Part of a small language model's weights.
Architecture: RMSNorm before each block, rotary positions, no biases in attention or MLP, untied embeddings.
Each number is 500 + 25 x the weight over its row's rms, rounded and kept within 0 to 999. Layers, rows and columns count from 0. Numbers have three digits each. The size before them is the row's rms in percent of the matrix's.

# up: layer 4 MLP up, 448x160, rms 0.0741, rows 132-231, columns 120-159
# down: layer 4 MLP down (transposed), 448x160, rms 0.0723, rows 132-231, columns 120-159
# gate: layer 4 MLP gate, 448x160, rms 0.0762, rows 133-232, columns 120-159
up132 112:508489486537495525496513552495536490516484506528525524468533521468517485465507486487477515515528479536533512507501485494
down132 105:503527483493490488483522563460497519535534505511509500438486545496505476568530512500530507533505529468515491478535530518
gate133 111:451451573515495542493456486442519490472520494505483490466526520511489466497481555485483520504488500523474480512531467503
up133 104:470470454473540517509505445514514477497504526480483483511504518493491534511478538475504493466491475480500479483486536509
down133 105:519530486503516533471497513472511467511527476498502448485555512507521511516489522492499547477507506523500526481491479505
gate134 104:503479496501536514491501473455503515495491534481488466504497468486472476477531507492516505515508455501549447495430488506
up134 112:506515507531436495507510503482470517516478474538530524491494508490481483496480504487511503506517517461526496473472452535
down134 108:502480504484489465574551468500501553493471492498524492544481502476466491485504500480519451462546537472503506524467485535
gate135 112:436536466473488471493491496507513512456512512521493497524493490523514482478489509476498537495517516539511475533550477499
up135 112:503480512474511558446575515509509465558571499500530475545473482464533476467512494492516518502518498510514525506534519503
down135 109:497532526463496529486497500469489510536513524478492492487487470487453504547528479499474473484473538455482513497490528505
gate136 096:538489453505498504507510479515490493508481500492512518529523506494515469500465535490469487517465547471506499489549495447
up136 100:503485512492487500523492452520512530521486478488498494496485499486478495536452534488494542531506501458481504439516496514
down136 096:464506482510483456514539488521495505485518492489517544503463537532512527519471474523450485539537456527521502508456496520
gate137 102:511509461489514500463521504480537473453449521502504462508498546506521456496540479516472486519507491516501474509500520476
up137 097:522511515474516526503466487516479471522509463487573510504486477496486489502490528469503510516501469516522535482476503492
down137 096:450511447449484468505513504527477535525475534527524472518455485542506492491488468466481484527467491496497493548513478506
gate138 111:482497527487490485482459478511504478520502481519473462513486448487526502467540508473503464532489508502450464483497502473
up138 111:451499494488527487508507503511477519536488529540476494496510538500536491497504453468520542466503506518569529503519508557
down138 102:475546477493531531506521537491515462495493505518481524530493563492469502501544486496495506474516515499557526499523474527
gate139 100:445527520505479472475510498520517518438469499479445501507489509524489468509483473520481488450523528504539429489515460472
up139 097:482509502523469493468516539484521506464519488509461483457509541535532435467546502512490517483487523499555456505509493491
down139 101:530496476498521511484463506480482467511494488441493521463524539503509502477560527508499517493506487482519520502473516533
gate140 093:483483503518458480540487461513477484498501499509543504484465486481500471512539483492520511509483523511509495515513488485
up140 102:516509533496524497475512502524520458499519470465508473512534521492510508474544532508494437490495445499503506479471537521
down140 101:502499530485466458525496497506515470466470486498497492518521501522490486499584503492493467478515484506524492495527516527
gate141 107:505523511493524491491499515529505509478518488468459459524510506530484546485510483512509512491543477507499499510457512528
up141 103:463522478498534501471511486537527500506515471538485490446526486466482497488502465479566535501484532450487503523540484490
down141 103:479472473479472473490509492511521534464513493502542507492485551515509482456503488530488529518527502543508476554470476471
gate142 100:539522477486522542502490479509511461536523500472467527553504456495517499502529530472527430522472498496476500494483539501
up142 093:478472502486483469522546509494514531463515497561501509446546512455479471521464479525470544484505494500496517498568472498
down142 089:491485538506494515450517513473506525506502492486509489490517508542478539496541459481488528512514484513505498510502527499
gate143 101:504547481480516444508469533526531493532466550507464487516480490531532500531512527487572477495491513485507511512478483498
up143 094:439482526540478526498488466504509494464528452514491451484496526535481498489501494498499510468537561535537448521466483515
down143 096:476481468491506456499472515516534489548511505481479513531523526492479561499500505477542477492497483488510500527504487485
gate144 101:484526516509489521471491530512532511501450518536446489490489442559523492515542507454506499512477546507491501462546548518
up144 098:490490512502507481505509472506548505494500523505463462482441457512503537447501452498536539462492458504499532506523497504
down144 095:463454552530491513503474496525488486510542474496508531527536506498486484539528526517486483500497504541498476516487507535
gate145 107:513533496522550489480528482491544523501497506525480462541485491523493510445545537480516550483513485517491510512519529513
up145 105:490478525517533514496516482453527509464508460499497480469517511524524489467503527496476518477536520507518508500518527516
down145 105:471449465453481468538468527511511462468479517497496538497496523484479532464498458491512466455529503530488515499504511528
gate146 090:478477476448518531524543515534492470514515483475484493503470476464533491529487507502468487488531500487499485485534457476
up146 091:508487474483516571498533537520527519510512473527498487497496502474560514523458510443444514517534513473509502494472484525
down146 098:519537489525512504458476515471544487511521486548495482518510494486487537516498530477452522550448513514505478539426483537
gate147 101:496491526481535512512493538512489496487496509502488515503495455470568514537491503468512485483459464486508529477491449497
up147 103:523490516545472516527506493453557492523472514544481494488494484532488487499512517507516513475514502535497464493496536513
down147 106:443516526490522564491508457495493512461502504501522449495488471560489481510473497546475505513499496510515554492524457458
gate148 097:495473529502551514466512487528484491498512513466449503506482494461520502462535507543487512485554499468539513478504529476
up148 094:502535446529489506464501471462505491491456481505520544481459485487483487463507500522466501500542512485470530523461501492
down148 096:506502476494478501494482427460534505514483500532494484502486447510473492493474519527483469522512460514522525487496498508
gate149 104:502500494497466455520480461487533486502538498505467487503473518488476453497528533517516505461518547530522474489496507516
up149 095:495480490523498497499469550517516485511490467470487517503509534460510544492465461502443526488466502515501556513507474504
down149 099:502466507489532554494505509497501492518473491479498492488512488539468518529503496546585453497526524530517462506510450507
gate150 105:479494499426502516513489468531509498490478465526482446479472468517464529556541488497472480473514486467476505514487522526
up150 105:483521487530545494475543523488502524496504567489432493472488509494526492542496478521513520507500541464472510547476510498
down150 101:504520464522534443480533518489520538499499510499486495504478510491477456504485472458554492525494469455504494515465507473
gate151 091:473520516500486468506490488495449505506479480499498545512530460531482495570502506501464466494466511531504509514493461517
up151 109:490519514463528487520495455513520465473503482498497474530460459505468508489504533507526493519496525495464485499521525473
down151 103:504513479511497468510478499492465488519472482505532568520509475549474498577523508486476474510492510513512514524504480515
gate152 093:494476494505478482490508517501506529504516537479473478490487500514487506487468531511491496479523518476518508488520472500
up152 089:551500522514474480486524507523479503502487478469514507513520457490452507554491460496487470522477500512482461496488494481
down152 094:524533478493522507492464506517526519511483564515466485501472528517512504525477511548504528519471511490481518442498490465
gate153 092:502510519490524476495526503494508497507465515488506521503494545495447481501551530518576518465501479482452529476550502525
up153 093:477507493493529463506514515462489523539509476519520557505529518524512530501500515491537520504502469505494558503561479543
down153 095:501479489502494526505502554496500537496518528481511495508526430504495547546473512496452477504488514509515510491479481509
gate154 104:491546480471465459517504517512491513490478556505473470488484520555472472454482486529533492524543501505483462527502527505
up154 104:516512471526504505553552508502489479504442512508471534518495538495465447514465524495507474552506483488507502509533521501
down154 105:497505475527503528535505480510518499520516481484494509485466515483493522481460524486531521468470506570514495498494535497
gate155 110:457472508431512539516494486528483454520525472498536493489468510470504473491489529514501474543477460529538514513501496527
up155 107:479487500438488504488470488499514469504513505535479523492490500472501531519494526532502526514501486494542536494526466514
down155 099:514540464495482484464511503529515510514454491522450506494476454495499535526566492485471512480503530486500473452505515506
gate156 108:498516489484491472510527526515515499454548527473480484480478461480516502493516507525505507469521494528485479525485534476
up156 105:527498511505505498485487500476529502501468495449488536472488497491471495485486527482528488484482488521506468484495530518
down156 107:454508501523494494523482516524486476502558478507496510481537479480478498516479510489461486561476496514486529484487492508
gate157 103:496489523502546518486472503515475515446516534500457518549467530488559497496468476463513502463489528511515487497489498515
up157 101:490507479516469454516477478471493500504469510480519496495565494533514531460494494492528513459522474500487521518544491487
down157 103:539494486573514497507499464494501501461474505553528525510506524442514493492526546554517482503503511486490478503499502519
gate158 100:509506507510419458534484546486461492477498486470493553504506527537480451470515481497480426491540472477472474483519514492
up158 103:497480530474524547514475467474534522477551511494504500505519492522536501495459585483531539506438527474535505525498507518
down158 093:460500500499496518495513496508486514486509516456477479490520507523492495518473510551508495509519527491489519518527536489
gate159 106:548528517527499491531538485413520500509492503494477506445501471527515504510549557493478450512498493522496480533484518489
up159 102:475514509513499512514494521524492484520523484493491534501511507489490527509518535481495468506510450476468498487494481499
down159 106:574503497483500498506528466496492481480479509505492531437475466493533503510538544481511487446493479477495491523476508504
gate160 102:534504527490496523502463471493518516486468509487479474459518491471487470499523536483533503515473474521492476533503534451
up160 104:450470494500512536483525501478501517504546497504541484508508522533507533480496471518503540521527499492526539503504478528
down160 096:474535549479506473458525513484504479520482479560484505496519527509487492528499460513486513474525473560481513495504506537
gate161 091:468548525499485481535510529516502486523541488508478484434496502528530472485520505508492499503482550498513482462512481460
up161 091:471513478512535481493533510537465487513479477509461552543498518482494485516538496501487522503485530547504530455479443484
down161 095:525474491499497454489508481486492527484486520479482542581485506456504522530520514489480482517500503492534530512519538525
gate162 111:491485514468512509555506490450476536515491527528468464534509479479474488496476572489504464540500496496551498441550459528
up162 101:504473473486503533505504441449496499503519506513510541490489500499481531537490530483465514492484513528503467507503478510
down162 111:507476493485493460534526511516508480478483528504534498485545513477503521478466494469512507484485474530495508491466492463
gate163 096:478569484461525478507456491540452510498497524540520513498530531497466492474512537488481492488509495491452484502503535462
up163 099:513478502533494536472492511464566484491499520500474442492481530482493471490513480521524514496489534498546478531492478516
down163 094:490524524521472495504491520470536510509479504499477500501513476502476500511524514533518465546536550474515522544533436481
gate164 087:475504486459510495500503445500496478507508462488510515548493509466489478523489526472509518503499515477491480480538481499
up164 082:488535491505502506519478486485494514489485515520476515479485490545508497507513474537494451501507553493501506516486496502
down164 091:448514485473525488505439441475492490494518464560520519541518491496482493552510533494517475516490551483474529523489530507
gate165 105:505557492453509470488528462529479465539461543470427451481472438502527465512506513467467496482527481472495511492465487492
up165 108:491501485512532505561496479480509513489528503511510499515496515537508499484517500521507502447514495544496492506509480499
down165 108:482476512493486505485470503489492499507488519516416476497492463464514492513474515496517501486478484522500509461501526506
gate166 091:538508467516503472498466479475539476521492506492481540511513481517500483526483499489493487507531471501477523490506505482
up166 084:508514487501479447523478506520466445525494497505465519553501463464505463549500518470533481501495489527532528510490514480
down166 085:479494504483531539462536494505523528465486525513518471459492531528479540479531502535474515489486514477482487520482501528
gate167 086:559503496572515519432544506468557497518447462511474508467549516514485532525514520499485527496496493496507508534524477515
up167 089:507499486479463474497527541513498501496508503497482461498468499487549467494496496525464552489480557558467472518545478450
down167 092:474498525490540530482505512500538452516491498501496550490518507506494528538468509510486482478492447446516531503479523561
gate168 105:465485492525524521529498499443500466491504473488520506473489502487535512511506492541481499497485494516496517508488492487
up168 105:479543517478470540504445492491504527465446499510543475493495487438458513522464482520495515465512461483465496507480493477
down168 102:501461505528513501502498464500513523526502490503527494535484480469487471508501510480480485513528550513501486539527519536
gate169 109:447521493528484490512481527535518495450483496524547520462497493507459482486558487499538490498532487524465502502508486500
up169 107:474517478510439444485522495487513509509460489499508514499479465521486488487514482482526467506510525524440511502466517487
down169 102:491477555498509510472511494500498482471495477504481493476489549533461511500481503510505546487516505460483487488468522521
gate170 087:524522522459524497439503541528520538460506516506504472480484507506478505469547488508534510511515465437504453479458529514
up170 091:470479463469535465519516513529485500501506510510477510490487484484497512550456507521486495517512521528467481528468471498
down170 090:506522500501519540487535511480510489475500520484497467455502512510515515457521504522506505484509460490498471483492496530
gate171 092:461523511490499454469522486502508514489491553481464489497507493558550452513516528515540459493493500457497454504509496485
up171 102:513493464534527505508517494471493481515503534503490533565511466472529488506521493460483505496537497542511515486500484542
down171 100:521477500475464500499485485465501530522499474526556558508508474428450545478513484474472546486516471525494507487505497484
gate172 100:524501553518479521518479471504508510510526525512458481472461506530520486473454529513505471499477543478517490512502576512
up172 101:501495483481483483487501520483489502481520522450488530454520509490514523489498483553490498466472458526483475499491472479
down172 093:538505495539473485498512465516520496486525496502496465503493493537528517494454491500480500561458516499580445502502514515
gate173 104:482469523508482567513464427475512516551518482516497470514497520490499519519514538491556488435486513473477496499517546512
up173 101:518510500522537510506509469502497497449510476513509484488530526502512469486504493514481489492519496507504451497471512493
down173 105:471492513479493495507530534482516486494482522464496527516509505532497512501510501477474494481518547502465523537512505488
gate174 093:472505492528500496518484514496508450509501523487506481555498515519458523487531581485494469473504485497477477489540500488
up174 096:485486519445562497512506447497498528498483503499508485444479498489491521523490480510536501483496524482487514470525466539
down174 102:478476508478509509487477444487473521515521514508485473525458494473485541519540522475526479499502493485503477468512514465
gate175 102:522516501508520529511493479513499479459499493506510454493472527537475491445518518550514458459494511479478475488494518471
up175 101:536504500501505534552471488472507470474515474550481489459502542524485528470483519507478470492512514468480510513484512467
down175 094:488485522473487491531461518507498556527465490513465532508507489485506514532473500487422488496519510513504493473502504512
gate176 094:488461504497515497495498508492513465499490475447500473507471498474457490487511457519523484493515467525491489499503515482
up176 096:474432513484475507528462515541510478501492492482516502536483493517496521485514471502482497517531482521496508508481533505
down176 092:484504532481474499536500494521501494473506467533514541510515486507503524514493528498489475501489493503518507489520525482
gate177 096:476532496502524526539498513461505514474521522513479459543493447525514490523540513541498478490473521521486492501518500519
up177 098:523501503495511518535489512515469489496541525505537505488511451470524506503492507546498473525546535496478511510516514463
down177 100:497506460532512499499488513505513509448512501499496480532469496523515476528530498467473469515491492473520480489449526484
gate178 099:518541486464511482508497512505468529468491549478498486472501505514503491526483504475481482491491477493469457514513510496
up178 101:531458496474510496504528468488537490518496489540499492526473485506496493514541511502520488487523443483509488463510494488
down178 102:493543469496490504485482514471496483491467496507490508503523508496522484518491543502468512515471538541498542509494499499
gate179 115:482492530518483467537480473544497452462483469452515507494478458530437508504499514511527469520478529509460468460489508477
up179 125:476551469466527483507545489495487510503534476527483514512503535471502482537507475512462536499511503516531516522517478484
down179 124:476547448508496469529495498524485525490514495505468492503494590476492462516488477504452518488486501489509492503523476491
gate180 093:505462518496473469581443537485467460439479538497498525472498475529469493492554527530519498477493482513491496505528523462
up180 098:493573509480501506473502448527537513523505471465451438541508487468493451524471484493503495527470530497502473495470464517
down180 102:514470495518456471585439498483475500462500551487482457516523476536457489473507520495543491483497525503481472497510555466
gate181 098:459493475515495516466536515511523487442527490474473498551471536519493499480517475548469489512499519531503467525498546478
up181 100:519451476514460489501516535498506530507538499515470515510472497489493561460494468535485524498529492500497521503494489481
down181 102:517507479501509497505514524498491474512490508529510538480473484476506482492560510486514480515465466498505542515452514492
gate182 100:449499526504498464492477470476491487443452504512526482501521494538476512481496480500503508501487537487505472467505465496
up182 111:485480527502492531498485507491521562510450447482496530505506500536461514515481543454503481499507500505472515497452546476
down182 107:467473549528543488504469489519514481498505512495576529476516476534450498482514515486516488465467503550443517500462525471
gate183 109:483508497534489475526571506479547517490487518520531470498443516505515484518522487507490461505494475540507508477495464503
up183 102:505481477496468497514522502484515465518510554462528480441465557491534507454471509501476464487517475521479523475512511499
down183 105:534489465536461515508485502488505503479491484476496511547501487539514491523525456490507557529444525510540553501517509451
gate184 091:503513525473525495456490502507468485486478524477463516517483485501521451512496499470523488519452478515478531507512507493
up184 086:511512515511497518466491538542487511519503545521444557507517511486504490479497454477519531534512531511494532504496522507
down184 092:479500528544517527486536509513520502554507521518463529477476478456472572477477471526448501489481551507481525518539490505
gate185 093:461494507503541476487462492514485513519478483490522551543554496525468496527464542482475488494519472507475510468500445530
up185 097:479508478498508506494557508483538509502534482515496496523505510478535490519490495484497525521542502514514510507514500470
down185 098:543517534544504495510542505522501491494526497497459451494477515524475487466520500497524506528452506485506498532533529522
gate186 089:537479483468489499544499519483505465489518542484532519479496541457514475529506525485440499496498481483539506493523513423
up186 092:481536472506547501486532453536496513560521481541465474493455500510534481515495464493523495496475490539510481543482493547
down186 092:485490534516494511486515478540469525454532490478510493508511482501472488481471521532548459529479521523459496456473512550
gate187 114:494490533500520513499482482504480498491535538464512444538465507502450506480512498523522465508461511495461501516483472544
up187 109:456497513479500500483463480517503516479486429491538486490518526478496514462491483485490518481492524449552526474476470480
down187 112:505493520500470507489490516548444502441506541475504494493485496508465505490509479509499491469476487551518541516505468489
gate188 101:554532510467501505520490470503500474522499518515467535487471485476494454535473518489487470480488512442517507497467504502
up188 099:508530477492550491468520482522543506525478488497491480540496505453508499507506486472488519518487458478546464520471497496
down188 100:491486517502513516512455503485504485514512468506495532493514532451459490529510529504497497504511544490471576497534499526
gate189 109:504492521526498520547466523532518499497450501488447480472499495505512515511462541534487487483496529526446504492511499503
up189 121:509507512510509526543483491528494523519459506474480482522524496529553536505477501540492497528506517533473521509519487533
down189 104:465501476476526492509517499463471502518564507533541491564484490526493507495507503477503508477473492479564504503469496505
gate190 089:488464520455485483483514493515510431500527510512502522477483508496507488501485468461521475498501474514471516521504537483
up190 092:492496496492512501487485489541534473513530522538521554474493509492523489495490498419537497557503471535488526561464498511
down190 093:493569508527515519525482502511489506480465514497497478520510520565520522509503507516468500543521540472510523507526495483
gate191 087:489473472537557544477511554460514451517531539502514515553493499500507493530541522484462470554529495511503543489544474514
up191 090:516534501483473466492506523514500512510469475522541503518518462505461523472454450504474488459511479537507496485486545491
down191 087:507502483504535523502470491501481489480531524471492498500456542487524463541536539490541510495466546461517502505520456523
gate192 094:504547527488539514466519537529485474506511485481480495459493524489485486538516524507509513487548511489559489539480483480
up192 093:540483461538538499506460506501494494500486441513459549543515494457477527542500504513460536538465523477448521509484526514
down192 095:453487531507478509504493506514548487479471500538478495476499501549531463475418523528475476501496506472437483463551486498
gate193 110:530507539517525539543481492491529494536474473505463501502498488494481492493462512525518488508473524490485490495505527522
up193 110:490497488528507474499520474485478484572516482516483516508473486478504486476486451466485542516546528502532491495480468567
down193 112:487501479468525496511489529528488442470499516477550524526569528481501535506556525509498496470519458479476521503468494497
gate194 090:469531492500497508507539541486529485503496504469463401515457489544527480466534480473523503514512509484495467514484478506
up194 098:523504464501527510512486521476478443530515478504499483545504471514516500487511460464484476501522490526525511531460486550
down194 101:505508491503530523492442488533466462567521486521502536502521477445484517493471489508429493504485485533521533496460455480
gate195 101:505485463542502516525493506454516528468475461551457469500498467536488478508493481498522456498511495482502483499513549493
up195 091:519490523490546529491516533509452493539493490456489492487491480502506509527537555518471466498475494487561532522466491531
down195 090:502497487519492463468486534467508483526496511501475485506539497545531494491488448463469556522534481472501495520495500495
gate196 103:476500469516542472517508502536479466502493526492522528462526476554507468483533519501519479533499504544528511449498516507
up196 099:553483536453516482527531468474516545510487529498484492501451454485508545521506491513518482483470513474465511538460539473
down196 102:497540501512465513498508518496490498540529505502495483537483499512495431483486477518466537496501500530496432511507517526
gate197 104:502498516467509494481468512475505511493506506483491494466516482555464537499490539528535526485485509480522514499540491520
up197 102:471467460506506510500443486473512471490536465458503508508447499464475502474519548479479480476460518526507502527529497472
down197 104:540568517534540459507478511546523509503495503538467549486486480456527517494479477522518484481535501518495524510473527520
gate198 089:467515508488534491522497481531479499446487464506487477568473508545476487531501515497476498521504537482484518485514516511
up198 091:453516487492452467504522506499508472539533508477517534490500490520515505487515460511504510480487479537523468522475474454
down198 095:495524460527468447497501504507496543500498471514518497564460488582506489519530497495486493515484540498539466475471495505
gate199 108:474525500497481486507503467521493476525488520525512454521481457524469453513506460497521507477551501495465454457498529512
up199 102:441519494493458491508532443474505522487533479541543477490490513484501470517434474506551509515526532552504536511516529502
down199 110:534539454489529480526529504499494480526501480465482545467529508463510499513524490515498445526468499512490524491517457512
gate200 110:496506531486464485488517534449503518485533480449490483543497485492494520484460509498444449447511526457511518487519500470
up200 102:493468517499533485471541492492515501512531456517492525521462490488502538508502502508514516522470519483474505491543521469
down200 106:484468462513484471494511505449483533496488466538495481467524440529483488499506457477524539483521494474510458509461503492
gate201 088:468527484475520500515477472511467523497483523478477505474477510516479503508529449517523480489527525465446473488460517512
up201 096:498512555479503458499504480504506473473507476522503497554495481459518471508447512486462476478441515560509511496524492474
down201 087:445510547518534467493486473530468490461500517526505508513511486485501506492493502527511482506462460519482486487473521511
gate202 101:493456502508490478463479527511511497493481496486480483499498527452501509519471453490490490433495508502509465509504435441
up202 097:495518421468482465495498495498508537483470471506494468480492523480474487486470454487441470561479526508489523457517507504
down202 100:490492491495534476484514489464498487476525515522543515492503523530454546518516533545502490502490470502471522471472536539
gate203 105:471475471477492498470486532455530463500477504505498461529539515529510492477459545501486499483532536513547514491490519498
up203 099:468549493459496509514558499521498516508442557485465483511479498504529483511542516503537490474519504487507503510478529518
down203 101:461504484473499505532487490509477495520565517517521571470471521467513487459501512465464486506525484514487517516522467503
gate204 122:516497561523475470527459494489503501503504519481503474465487520516467534475503526523526507484492510492492516502540499493
up204 110:514521521477467472525519519512526525472488575524494524488484501499489480493526485532524487503497518504449478483520540466
down204 115:524439519478539549494519516511513512458517465504489469515505522481500442512499485482505530518474539485516452480544504507
gate205 099:491467491472478524536468434499506494533534497480510524501489468508469480481539522475507526525470481542499498463492480514
up205 095:460514451541456480468527528525493506500459534465521466498526485517484448485470480499490478527537506541543475493491492485
down205 102:500537469465557496504484520449501488516484526512566517470548446525510499517535502501506530496488447529502515499463474507
gate206 086:497476521467458515506526518492513486520485508508489497519491495526514498479560512538517504503527444525521505463447473521
up206 084:510479503477475509493515495509480464492510481506491513519501494507491474515508534546504494512524490505485519477454477500
down206 077:516466464496504478515493500503470509512495480530479489499532520492481494537488516500479549510533510467509531484498467516
gate207 083:517494487480463494507480573461473486509508472545500493488512537514479507475555496442479469508526496480521464493506477522
up207 090:508475492546493504489469468483484528498576513497496485474497503519514506475429474526471519541471520496509495489483515510
down207 087:498518501506494540503540536480557520476480486492507509554517470487498471536519515504537502490533540494482509451511542507
gate208 105:444460493508505543486528536505514469479513500502515511478508486498492499470514496453526479535545482514520514482511518508
up208 099:524483469533450485521534525523470447510492486515506544521518524461492479528463477482440507531506509475541533455531459469
down208 108:504490461527501501468444556470461483538514504484515548527476489483524500491533459527536505476444499495483513507548481472
gate209 093:494527522446536505480504534531507485483516525507485527486495491526486536535496501505508507483490485503481503425529516468
up209 092:454551467506477469508514483508471521485480518514534502497509504513521505563497480466514476502490487488495497500483488552
down209 099:511504502456479528497503469469458484469486476484523496523512522547474478492450515547531549514481509521525487481486491493
gate210 104:482503499496516527512505502474532505525477524477493510550500500521469466522557522532501498504477508449491466461500496478
up210 103:497529499484506504494514478499518494490504501493537483516476456492498529533529480513529485522511518485425484517483491476
down210 110:473509461499491504522482463506509515534510476516471448502526519521469499474573501509554493498484517517500459492494475515
gate211 093:464545532476523507509467519507487490512524496434499434502495479550491482494546471521500497488512540506475418495488497504
up211 084:481548520512513513538470554517491471517515486458521454502495504535463461485520470500527524491531509515503461530501494500
down211 087:486506511532507524547535551523537532532516505472490495485482487512449512500485470478491526528504480485517505526527460504
gate212 093:465481494479540499496496484491492457528507503483466525530523452478527487546514524452482489498484480482469477490494510480
up212 099:510530491466517463470493478461430488521445508513523483504478512486473513510537479575504483522510477521504528481522470466
down212 103:495487461471507465476467484496441452499477511495486522518499458456529520549497492492469486482519493508500473488495526490
gate213 112:485449515535534489520498528565505475525505486478535437495489500533543517503492492454489504469464517441526453460544502486
up213 111:505486479492515453457478502511533516471454470528493487502501481499473536503466510487486515527513531474485497461520510501
down213 119:503559491499478493493533475452493482482504461509494511470494471458496511543510499541488498513491461533535500523490493541
gate214 106:479511477502549519509538502484459512490500506507471484539505500481478462522490533492510531543474542478486483507511550489
up214 104:449493475489479547480500513467518486497454539487531508497498510501507482468473478492484509532539501473496429536472532489
down214 106:473477500479507526530496520518485515471527488451453479502509467454471490514515500496533548482492505557499478459519493539
gate215 098:503480529569467488550546508500507462502516470452484508543471461502473508487506478485480461458532492463487441529483508515
up215 090:484492541469514499492516532583482458523494503490523482458505483495523449494517536513458487492535465524513490458475481465
down215 098:513480529493486524554448530541470506494490515496489488530493463521535521496510508517495489486491507519491500509493490470
gate216 094:530562535497488520532485503503489503483494497463464484489486490506552503509493489499501537499495527496536530536464467482
up216 097:561496462526499485497496484504503505544481504549500510498480511488496476504471487522507485517509519487492502513543487503
down216 098:437489506460532499468507487505525504482505494554520478526507501515468489497545490502497509478487481513511501478462547464
gate217 089:541507477471496511518489505487508508502522503544511491525509504543492539509512535502521450437504464508496507472498493487
up217 089:515498490526486526502547489476504481484501494492479521539507480460477495540479532494533474478489542464508548502531501465
down217 090:494482515482493518502448506513503480510474483513516451488471500558501550481522479542479481494513460538508462501481502516
gate218 094:471505556516503486470477496477523476490516484505514487511477506473455466475503468573555522459519524501474488504517494506
up218 082:494531514470540518539531497503490542517456488501469506476490523543500546497538547461480497523444484484508472499486488503
down218 089:472520557474519537497497515479556514533491488508479498543468524522524491470549520516533523509473498493515505521518515494
gate219 104:486470461531553536430516509516461489563466480481505490525499458453526514506502488518516508496469522520515490452490497515
up219 103:502546481492549457475512492459511480508481494535523496491480480525501485530476498509518513487488501505453513469483491567
down219 105:478532531473488512474510536468497477510502519507508503477492489519494482500472482507451488502525523526478558503478482514
gate220 110:469500508455529488511492471518494487501511489506527510461487512519441510571500511505509477470522460433492515512521469525
up220 097:561521509531450536500489510489557496531508500533461520490495500457528488511463513504515433477506511520480508493457526510
down220 104:503490501521521460487525508470484496476480497497512467489462474545469517519553526448505526443532469514498499464502557500
gate221 091:463545474522539467467520489522481545447522518516522494500465507527474479533532443511491492524472485511506508529491546510
up221 091:504513497525492528513485471504524521491517526509539477504487503524489478497542513541495503475456541525520484563552515545
down221 089:511501491457480466457541510463447516477472478456521507531489537491529502511493485479502451490532475444488520478474500465
gate222 094:442483496484492495492516495528459481485547492454554519502483554489510511454516496503499500500494486498509539480495467488
up222 093:462461513542525474468461524488515485462500464523564490522479506476514514501516486502501456517523472495478498479514491514
down222 096:521533488501498471546521482515474528497467536461464541480504528541510511482519491507519509513483473485535509504529481494
gate223 086:524497477432492464530519492489482462508525499491515469497457474482486475566518524455471517482481493486508513459474510465
up223 092:465467521563501512514504512502517506494494496490480506496496543505490492473496503566518475436503511501484493502546524479
down223 095:500471488524513485488529517483495499509512497513481504468472530509508474516526521492467498441498489478511512517459527485
gate224 095:467503518503548543463456513551473485482510479484507503503503466487507529470481519503531526476497520533494525495489519517
up224 102:514496509473481499531519515424498497487497460506520464484517505490464493473519470505497469510475504453513445496555498451
down224 099:488499568483528525467500520520505482491454496452507440472502494497500513493458488498522486481505477544495512456529532506
gate225 094:489460533503502518484448506487497491528494492533525483537473474508498531481518510505491472508475519463450512510500499502
up225 101:507511454503519477501513513536487498512512499511534507491519515448530477525510470485470483530513440580557496491488507492
down225 095:571512462512462500516547473514519524468482505468467485504483551470489465498469490437517516463494509501522469487508489530
gate226 097:472502523525481524519526491482468488471494513492523468500533511496508513444548492503476493530557496484529486503520477443
up226 097:457528462471484482484502515490483482527568518463497549493509558513457513536488533465499514503497503521506533491478444534
down226 101:461470558490499510526530496509505481485499516483507492504532473524514460481523517487500492516521510514531497502527479458
gate227 097:558523533518485513496482541463500490462510519475471491523517451466491471503516489545505483475479494508529476488499517543
up227 101:475514482499514464459534496529517514505493504534537519477453525486517510557495497482517525480495509494495461446512540487
down227 098:513518507474512525458512517483493471474518461463463465487547485514538500473512476511483470513493499535517534511461495505
gate228 100:499509510504525547530497470477523529522513507467483450487478483515549525490526502533473542480495510513540495540438519533
up228 103:468488542517485491538511455516495503532504469530477505506477479551479514503517517520523492490507524527557493561506479548
down228 103:532527517526513525509517502487504507520525463525499503472523481530496518496516478474444532547489537499490498472472460521
gate229 094:488521548501522451473452497537520492468462476505469525476533516532483467484498529528481490502482502493476489448516519495
up229 096:507480516503467539558478469498484542494526495503510489516488445475511515492492503477522466520482487503495488511464517521
down229 096:497529554478520458472469484489490522503497446455509504473504492511513504469472498505493507494487531515498486496519511493
gate230 084:502507513539505478486530532502481476512489526500519513517537491454472446494493467478470525547503450490521532449494472489
up230 084:511505474463511513560514486521452497526519506523475515503465550524495498523512482501498488499496484514543474550540482490
down230 084:519531504496513499491526506483495484511512479489509478443498475491510545495497494551524471479510530495472499496453524542
gate231 087:511461502480461479475483492503577515496514495517488504493518521516495513464471506449511496505508506477471469436541521502
up231 086:485490508513521489453462505490504513478474517490503536477496508515477511518524485542499487482500499492471468517493519513
down231 090:540541492505555500511516498485506493495514495503487475556509487492498499457532500507488475493501519511561545522468545469
gate232 099:504496531517548542524493490502498516518531468489500480541486456484541512499495460529491549486505500525561486522479491508